config.toml
n_head = 6
activation = "swiglu"
norm = "rmsnorm"
norm_place = "pre"
parallel_block = false
lr = 0.00352
beta1 = 0.95
beta2 = 0.98
lr_head = 0.00613
grad_clip = 2.0
schedule = "cos"
dataset = "wikipedia_en"
Each number is 128 + 24 x the weight over its row's rms, rounded and kept within 0 to 255. Layers, rows and columns count from 0. Numbers have three digits each. The size before them is the row's rms in percent of the matrix's.

# up: layer 2 MLP up, 1280x384, rms 0.0761, rows 300-310, columns 0-191
# down: layer 2 MLP down (transposed), 1280x384, rms 0.0642, rows 300-310, columns 0-191
# gate: layer 2 MLP gate, 1280x384, rms 0.0772, rows 301-311, columns 0-191
up300 108:115138111123130161152166081121102143100153110141110101118147113127151159107125142135121175196085133114132156106148107125146111158121147168158095089126090119160082115135116143140104162126124163118116117116164110112107126145111085149088169128131075177138108155139127120142153124137106159165124130131146145173091146148140095111121122112127140131147123156134158144139150114124114135159100131133140095117073115169138154101168108149128118127137105099127166109132142160147145124163146094122179117113081126136110138156119174093135149136101087105148129098126094099152146143094129111166
down300 101:125117101150171145129073107122113091151126141123138107162112151153110106148119117107159098121136125122125100170080075118111092145114112092089096119109141070131157103114125126157095118123090138131157139129110136113140103153167140089120137117101096124106115119143141089153109129127127123125096142123109132080127115125117112111169157120115120117094129169156124102094132077136162125157136150157138138139138115106163137197139156140130117119141122135131112110145106122139128132130121193075171149122177137124099090118127112102119053131148132179137118155160103155135136149156103138090
gate301 101:116076132112111093152129122151105114141109127158088114112106150152095134117122125097136158146151099097140170096158121141112128110146139173094114113129083104160133140109159163103097156125146137159127093130158105111111125092145151105145130138131112168148125126090143146141174140095126116116112140160083141144175118132125127075164131161130140153154114116133127084117110136144149135135129074110135115064112095079171158086141118133102149119106134148071146120123092185122123102139116152097122095158143137116146149148107128119097098117154131141152156133118167138162105149111101127144
up301 103:104142126123176157153138131123172125157142147123183102129131130112126146132122130107119160095104115102131150127162174135086118125093102112130157141100148156123106115100098120135166162110134090130109139166106131124062098135092147097134127133056120139121124126113145109177131116137145136125115114116147120130125107148132140075127127135127150133133123084080149168103165120160098110181172133133109128136088154128166157111126143075168077107121108177171142136169126155136121118159137092165097143140128151141130106163118116138134146148129085145130109142140121114135159128132158090106
down301 107:186131141128099185123145120125140139090127126136157151121152151090159137126139110098111141140106110150130127127127145137149128136101138111122125166133146111107142115114142135119176141125086120096087174089137158096149134127104089082122113166115113128135147150128117155131086123193118140099165125080102104105092126108116119136125106117135139173144120134100148106115118121132104119136122099096124129150157124109107103132165177076157191157097181137157145164125148109139116159106118138149135164162085132146129143140167150147130117069149178146134081134141119104105123137103127111082
gate302 098:112094116160115140162163202109155165116116153152132076121107078148104170141143112126104118134136127111169108107113133174132085175105116142130122105131117161105133112134113177165153121100124114122133138110103120139106166091108156154101121090146141147132152096129115125139103138088124137131151117152095136145149127148147104116150151116112089148134122162117123161113128108131094110146135152112108143162140117131152135131137160113142129112122130136147106161115130149153102148145083129119106118095119101135147107123103193060128147110095142137131136116111149153146105158161149107185
up302 099:146166172153159108131137098105142118116164120122137168109172139134147119129086120129152081121176108163151164126104124123131129100145150114134144130167129101101124143113108176178097111077099147157153116114150124186134118089131146107085163118140183139131153139132131103158131105122145167107107133144092070139110129073095130098106122100116099163088135091166103147106107142168121119124102146130094115151100134152140109075144105130127097145136106099128127109178170118134131140145118105161137119157121128147127136143135121151122123151155151151095154108124107106143150113140096103120
down302 096:091127118135140116133121121107140071164134129150106136123100131153140123134104131141132136175128099121121111136110116101117118133090093215165153125141143115116135146179136129146101163151149139082129150072145118117134153116116167119156120109115134158098159122129149134101157117126148150157142175179143119149146179152135096178140105088108166160111129123135107112158122128092103141117123118101103086072122165135120124139111089121086130100101128121137134095095124134138122125108106109087114131120120114113087163120169164142085166109142101146175121157115135079117138078131149144122
gate303 099:154103114133174137116097130133103113129186095141126126165130099120107088094135127134151150111141125123152116167140108087176141114173147141116100130092146123146163096118099145140106164174122121088133099116098149150154141139093161106170114121095114159119156163145146116134148133166131157100078115125148179106125120122144173127177128112122167166079108095123160117098087118121126141120115091138113097087165127132157044133169112112177150076154181140112125110120130119113104124160134132134109098193140126185129122111141049152104153139132113135116135160143107148101152134133140123166
up303 096:138135154120128124152129139117138135084109093131122143161102164154118125162121081144146115115129133163077093109122164121131120147111087106105162142096095165127148094115166112110111122090178120114079113116123131092130136183145120166139125142098122131135129168114107112157118118140122119156161135139145130157115074123121112099113084146145148127149160124155152162114156227110100145190119117117092134128137169109135110171136129097178115138143122180161153145114134128148108132097104153151115132089116126098167115138155130127147120142096135085165151130101129127129059119107137152105
down303 104:143180152125097136124145118119122097157153141155147136107120093106094098150134155092134126118116104086128117156112074144114083132101118108151108119100143127110133139134106105167143119173092124115138094129130115142129139160137141110083127102098119133136114118067106123128116139160184192158147150159128120138143169116187118114131093122159135154134153116152158110131162109106067120128127117154152111156124134162089125114103086108113120117109088113119138120118157085110138139082107171075125121138107167119108124090112155102116139152153062109149133131157147151132177102122150122107
gate304 092:105123160118116104184130138148111176131171090175113155153121125122117126113135126130065138111135171135120090131087159148136115125114123129180131124138168171153134113136158097108125097111138115130125168118156118143157099148118111121164107127163122115133090135149116139135117147148128124198128133153138149137130123189168158108115167120119083157086082121156143155095100166124132097144145122135127113090169133134119153125114134137115117079162128097152185130119116100105130070141144147116096088168125163114110117122123186115121120131155075102171104114117165128141133165121112124144
up304 092:123124112148116092139146096109136111108147095168134131122132103131070138085105149114156136123138137139145114118128139088157200105131133104171130141125106124143105106137103124151088120104169076114135099145108104105110101134105116122151093116152104112156069169152103107124142087157153145150130149150127122156145125136141143062132143151125074129120087118121170116128170125163091139146164136106144105126151165141119143154135138145174130146107124162110084083092162114145119111124151116125133156122162140106158161126106149099116166118166135134146140110171111154143130100110157112119
down304 100:153135157166109125123126161098119142063112141152154111134100162113128155101155171094134137139117128132092107125153157148141158075092125177155166117105138150109173093141102152156115126132156160152122084119115134108148081126114102119101103137150087153136082133127099135108125146116127136103123122109168133131140102130125150114145108113146106156154154087155105123140089129161120093133138145133123097117158122125141156130113129144125129131163115154101109118088158131146118117134150132134120142125111176124075097135119133099081138157173110096104131122137147082184142116130074152145
gate305 104:150108143101131140150152129148136146129137109145148125114159104107130132131121141129142092121130119093117097112128164155160153144120167147151128110158138131103067092073122113166100106114110113143096130124114146134138140122114128166114144045096090162123173121168124140112150128162118104128147097106092123086121101143134111147078102092155138070132105136166128169154152118156163159153121154151079122163092094112122125111124124136155133161147121093140129133113152090119127174123105100134168124133135099114171134140098133127129126124120142089125094139077122141139136181055141127190
up305 109:095114132101109162123123082135152098097115130066104159094154121103142149145096096113116140118152133081165159111151159158147144157067124169100119085125187131154133134141111135110089112110134093101100137096177125112116106148127149106137143134105132115094174120139162132086140145155134115160134146085149117090127111161160141110120136145117155109163161134183141165092126167204129130104115108122092151157104154145108122135138130118144109137158137104123153142139154093128141124104098116154167095154115100143162134163090102129107129173155135139123133125088116124166154136121087144182
down305 100:137140148089131122125131114155123171120123112115164170097160131156136129173124047127159122099104132108132147154142088111131103155140141173164100126087123118094154095101143095146090166106149197168118143136116136152134138159114160137151151119137120153142107142161101114162106142142081142195116146137116188153131165148149088108149153101162163084150119144151110091093100138152135107144121153158124138092134110131155155150127111136129109131105116102129152124110148110127112127142114130132127128138141141144070128149100100159145128127133091156133137124155129127145070115153110150128
gate306 113:155127145146128144113106069179110147182077143099133130140179124128105115183097131105138157122126144140113124166102096137097147165112078104127129135169112154113149142080127117093151096148152133153116173132112114124134130138139155118130090097122116151129178140105125103149128139108120085139137138156153155114156099101109119142130129092154137144084144110111112116146138150147131166123111104117111140128145124116109129091107152111153117126092119144129161104134124102110148143103156160122143128122105148146175143141144118148103107075126133159116153122117112177096166134131135119149
up306 119:106133097114154078116136140150131101108122116167158131096150122132121092112099114143072154119093160175107147127119126153191092129139153138113112134132169154100072103141194124166171136154136063143130127145159103161104153151147084163135117155154125085160127130111160135143114129105143134181121137139121148125122112145127139114109166116154128131151101093119105161154127116096109121128133115116122106156130093132135129127141137132091130100115112103094138118133096189163127072101097138114128159114137137143110143124139116126119100144133160120117109093123125094155135136126176106123
down306 098:138154138113148115129093088152124130109122172129143067096174116109096135158143126077116162073123139115127115114162142124141101097113131100109135159117159167073116101157143147139182118160129100111155106129109116152112161143134113114065150123161144116119123121118128082147164124125173123167068104117148147098122138104080118149119158164120134150090097167150147096101156173132152163150123101156134142112138097140171118144147106159125121165123138110132147121133144158161111095145115103152134139151132074119082123145104123117148156108095164144083117089129134141136130063142121120133
gate307 104:095124102171127164134089124120149151104158129118120155088146120127141118121117103153140118132129138125119117167173122136145151133138149127106101102133108193144144152137172140123159147118080093099101103145158128142121117120119114125130127108111118148144099071132134117121123165110108130116120121149139132138072109147154116113161156208104119139104134156136115106103150104120116090156109129103156130113179113108143128124126114166098139112154099059127141125131106041149152114085107115111128100127121155108134102093097141092164113150131112143129118149153129093157117113157139167145
up307 097:126107133139134154165165173150135091106110108140098112133128111105115127128173147150114106139127141169171124127118087117162123141106125133121140080116116106136150137104174134128127100150144112109126157111134108122122144106118121140147153131108113134141104133120126094148141138116117142177183101088127067140138140172143090147148064146126105169118077137103103133103163151164135126135110124169093137146147139142133093142140119121112148129098090102137155155123107150120116106131107145136097143108096114130117100146134112112145171115104162154161129147111095129126150079115131127085
down307 101:132154168143134146112093172135115079137098107148120153097122092117172137109163117151108143099148117084152146154133095139140114129153135136149154130136137113117071149101089164095103073097164111123164097099114134118142157152102091157109141153129157124141109155111149118152188097171120109113099107134098113149104161139111133176150147125134138148108136139133132124115181124169116124133112147137154101103125132102125125110171130155129135143161111100105123090139125142122160161149097134132126129139120094082131143128154128113186126123147143115128088133125137156130152160095139160136
gate308 095:141122144125112144137137133120133101091157109104162147117151123104117126143121108136141101172124144121147144135111130140113130122130070149081121137120132127137168120170136093136078115137161099097168082100089153144143100125126137134123189104120128155123159052123139133090124179153161121106136134127142096138147094113115159116129133136122146173114117124106146152132126101137143128152120118127187149099090152161095138140100129141171129165119133149166106088116118141113126139112115097101129134145132159125056116087136125167130128151138149128121126108153145132097135152080121112180
up308 098:114120138125142148087138098151103124093090120139125140112117108120131157139109092114118082182133082109102125084104135136100139122088180120140147183156115099107113078106142119168095154138150132130072142134115075130127099107142157105087120140145130092097111126133132128149168123116089110108131120085127099185144167130097118128106132095126103119154111104178119150160104125122108104143100141130149154146113136151147142123148160108159105128140162136127145081134108126107102114112133160168127128135140154115148167126150096134109128158098086142094117164102112153153141107117143108130
down308 095:076090129117163180116147145158118128138159122116125171145127121148111128113103149147076148157108151126150139064129116161164095167171094120119138144180160155159119121133110173163118084130131133110119085140102102153121202105122108123143077142115102117100123135149129161091154142139121131104169128116106151144148137124156185146125133130138121139121148171135117117135095144140166103146093107115138113143151136197154101167114130115111117158128143142139148159114120121130154108102137135102094179106086108129174126183165182119113125155117126129134201117097144128090127169134152129165
gate309 113:143116106110152147156109154126130101121151094135147133167119118112164136137118120089128125106156101139132122099075112168125143158135183133100118125129135106119133145140138158193130109128122096103170133125131152156096103127158119177117117108156123121139110121175144080100124083119142105148113114097131162150064147155123128092144175138061083108097094142139151110117140141111120144146153134060164142144151166141115076160098147126129144151137123105086085114119138129122114165124140178135079109116130160147131152082147113150101172154130095128109157114109151161164164128093166143107
up309 116:143123115092132124128126126118156112132102171107148163145115146138075076095118119170105155125093153119139081100129146105164110101101124086158151133112154096113139146116141149122152140162133121102130112111152161110113108104107114134183109126078114148115145152110133123154175163142158116113120141090131134125118093081158145126149095123147133153110152137137105178129108142151127182153158142153081116172130140131164116139103113105157117125127141129115131167156120122132145104136107126149129156093128122116119091108138174146120129106130094120101136121143118114063081161136120128163
down309 101:125126154127101115175105144115104095084106117126118109101149112121139132106148151121169107110115135144133179112088087134133164104117104080110101169176168154120115150121080127157124123124141095105105128169117113081160138092119134112145135126104117180100101131127101127139130155159111164132110146100098207151130118102153103163122090123165098149116104113090165134111142126116092099112097111082126112107097123152066144114160158096085121105105153110131142132126109107131176152123138119099103165144093139142168166145116113075104105113139130172116149128152134117125097126133101126075
gate310 104:155114123091156115089130188149079151119130187112093136125136108143124117126088132131158123120093117078107151117131113116141132153062149162135169153123121111134085144100098132112157120092140086172126163150146101098124122140151127164131110128160116080106133152116187118175124126103133149127163110108148164116123133118109161133144072116110148138169158152118158135150108115090112102138159101105116093120131094113148105130131154125093115095130127139131091139127083113101087109170153108117088125144113095120150158155116118160097148115118095114153151154148157104102112139090107179122
up310 102:154146130159121093141153101137152162134161111149131146107126173115055112104102164136108094159150118144124151081115132153138111096150129129097125097165142160150125149138119161111126131128121098101108147134126171081100090121154134089130152143124102149172113142149103150121121125127115102149133113153116105129152140137158097125102143097136131092157115123116170138139145138108121127121102123133095126118131079098103148087094133122149126122121137114076153111094121142097118136095139157161179164124189093119117118160127126103142087141099167145114134125136091152191133198121130132115
down310 104:095126149092126107117189137126108100124160077150170127119125119116123115100147162071102069099100126116148150105130144110156124115166108123149164127137138155126109100103183130177114127150101107064124123147134156116164135182129092105065135126124088139144148146162134121195111131137078125113137095077093111141144102124150122134155143102135152123123119144157143160122154069116140120156101102118166134157136115143097151116106139129138154136122125136115115105086156164143148158110160119101143137142173093111128111120142141163138139136098125128108127099105142132129173094090127144144
gate311 104:160135144148147197167149126120191118178130137149141100114117176129132163117163166094165126110124106106113157106107159108125124135101154121156124119109146111125143133115134148119115163152134135105090181128100177140179109118101118112119126111124156143119162109159156142124164104106099133140166165120105121150125121110129181107118110156094152125108105139148115131127096123114149140116156140095171114088100132117168154119101096110134155109108130115080094104122126140121169122125171131107131137107130082101119134150147107112129135127093107157103110159110143137169119082108092150136